Each number is 128 + 24 x the weight over its row's rms, rounded and kept within 0 to 255. Layers, rows and columns count from 0. Numbers have three digits each. The size before them is the row's rms in percent of the matrix's.

# layer 3 MLP up, 1536x384, rms 0.0547, rows 868-910, columns 192-255
113:162135110156098134161152169097124142144142111113126107146101138153144139122144139127087074123098134135140119164152127141162137152128110099153165137106131114109132094092145115117135113139127136
109:190100137156122126123140129154142168116118130121130138165107144169108141141157108115123085101160145144161133146131135176127136175132155109133157132102130150125111124189147148084106092141128150
089:109099129174107134140168129100132119133138156106127144120100132144141108103124108105137116110127127177123157144161081128069148164100188083197106177163115109127104124140136122125163117116109077
104:128143138121114109101126152124116141156129166118140120138101167114145158137131158106135094133132100116138160154151096149155147149136127095168089208095115101119126104178124129124088103148162161
083:154174098147137139110129144110115172127131116111147188121134135083098138145108158143121136159128145100150120115147118119101139117161099091140149133081139122149116132137111136150133144115086178
098:104143087114103149160140151096094146116130141120144132135115154118128138147133144120109167086167095166162166106126089118155133166141165107128134154080134116158109114134141141155106164158125121
102:135118108158149117092122161091128188144116118109096140109118158139114130126130170153190101093114161096133105111150127115119118170121147128125154100132170153153132155111138165086137171128102129
102:131150128149134159137170124126137131151102115108137136110107131153140099126114120135113151109123149172141208092158118168117130147130150085148142175150150109110106130170164130144110141146171122
097:131139155129141120173122156112146113110142118097143122105117116101115123150143102122125123121155133173147139154144077126161090122110095153146156177124105125096108113162143123147080156111131151
080:151111150132123104112150128133126169147164121100175111110130108128125175148163114087087095095134110169120134108107136122127130135098100113153151133170081169128128123153157170088159153074139114
098:126124135132160146115130119174070135157159112153140111142170152108162142109128153172159104120137095126137126137127105115146103181144158084109153169082134112084125115149160129119155137177095085
103:150116128137128119157175150087077125144076105081126134098125121156109068142091136154116100148109128137156144170123118146086141136139092113151116134150159130108083117140149127143178135109140076
110:130103108110107106102141123120102119098151125142117145149137146157120096094168152104123135137114116117116125127115095120151126136100149109124183140114127080110133107131147166127112104113093123
105:113118131187109122168158130117117144123126121083137124144138100115090101160103161130141108135116113151152101146176129081152179118119125145144118131154128152139115128125152128141136172115142153
107:170156138148109127114158127131070112086127121128139149121127140081111086128180171091121103124113101118156080157157046118130102130123084103143150156134131117110120127156104151150174112145095112
103:095162103140085142108132139084113130123094136133129154106134095107156105124125143140143097137135101125130092112138088115071159121151145126107097123098143082144142147149119093176170161150076146
100:152156081119128167121136134121114090107085127124185142107102101172102131119139147105144142137107114131129091167152100113149154150126106109078168203093160129094090103126119111128119156116072149
092:112139135130157163102139118116121158133119157132133117133133104085152093142143149163131136149101119100144116115138132109109137116071141110112152154126134121131120157108146174170150142138128124
083:085116105137144138099105122100135093167103167113161129098123146167161125117124104105126092138145140111147136120135091123144115154145161138156102137129099110105142129138142133123103148115170145
105:127105149153161113117129080127149133161093114087144128148119153147132117143145103166119109114161151125144126106113147143126164140126126117132084139110130113120104108119125115145095084144134138
101:128103097120088135123177157149149123225123157109075126119132147088150155111131147131127144107117129146126112116166133107112144163096086110168110152141137120101120146171147173172138108123156100
105:143069128131159122108126138138094167168121118120181139159102150172142141099163187111143082167124157077107119113129113090149105123119152121111182131060127125108144127114124098155171144125077088
094:072134112107104090185130153107113112148153150104153144102136129118131161134137123138130141155107128152153076138155082130154095124082124124169131130120100120090123123112162096127148151173112146
106:134143140133132116131113138126150106130120154106110133125126183158108129141129110132150154172100128113152133114134131088115136104093124121111099194154128120092132105190159181131165136138141111
120:141117096151086173124144144164146152118147128119150129137111137160133118155132128147097120153181119118129146131142133137203161141133124113106116161140096104100120100147122126128137126099112130
097:176119073118125158110117118106131162203151119067122115123092163112163102120140142083079107120123128130102149110095122130145159125123181115132129124104162112172167098136137106144145143153128142
104:125118125141145184130144108123131147152129155110137125116167201125187130120128150125121150109094128136144114151107124107132102168154104104124138141091111115109080177120121133114114120134110138
114:128113107148132120136166119095088158139149116111151133122111131119123134127125133093116113153160098123149149114137123116127159123108122113165132163103148117137109129132141177127139156135108132
104:105110116158134178169157095084126149124158147124127140114103148131186164133112157129132128104185109140137168166127155139152091168121136131170102148100101131137107121130112173158125116149159137
093:137148127124103114143131115113134133151157154131144129120168121096161132106152114116124112115131126138116111126142124120151139132126154100137104147141088097090133146109199148127164128129105123
112:130128089128112133102127157075127158208105109102131145127110125102113125124115150161093164163131138146138154163184145139136143165137101110107124142138127137156118118117100140131130129096135108
099:148131108127115128132114111122116119141167166095133140150112172063164125128152125204190095144135104145139107152146119134172155103176125103136111146100135132100130148136145138174141078146089135
091:149137159152110146134142165101139123165095088101142122135115169110140070123130099124089161194144098070137162151155108118110176109085119110104158149136125092106129097125139150181184111111118129
111:140128106099155156138140096100161148133155099117158129106108120151134135128130121127110156110128082114127086135133117112143092125112128085101119110135146127160107117110123132089134124130072115
104:155127120170121097127178131125130118139091121090160143102120126134130122155133092119103142118140132149141157112120103153105111141117097116187163163144142118107069116157137186130162139120136098
104:115135124143115151132177150114146114140131107128165123070172121116134159111153146155156136157132134136150104160145135114085141166149119107145120119075137138114101135128097132135147121077100124
099:109097154121098100100126105092121132136157136125150126136088159121184118115143148117106116128129095068144178089083143107073135132134144119169099111115157151175144122117120156155147126129133141
103:119120100141114157170136144116151121110099146121184132130136131132113129160104137116093177148122149144125125131113122135169175103137154105115118193130073143110076127091129098126137164130118098
108:141162176127130187157152137124133120148119157134118121130103122081178100130115111146123100094115127150158147150100136135128142145119103099117138135124129131111103141104148125133146094140157157
101:126145113097131132102128174129123150123132127120126105143116103113171109121131152086120106138105151116156147127165161147098141103109066124152127153135126117125101103109119081135181109093140154
117:164141098112137110109127134129160192126095159124136112145133124086181108112134112148104111108146155131121121109119118109145129132111145121153125135091137115138136142138163118110158142133092126
092:133117141128126139126134093136101168082161151166144113151133125131153148133163104152133128138143139110192128116128135108146156114167121112160142097088148141147118123109138139087135088122122110
102:151125105107169142151125141150131125164121186125159138150113169122159125121117130178076136091148154133126168136128111142112154142151116104134129152097112108093140124174147166153128126167132135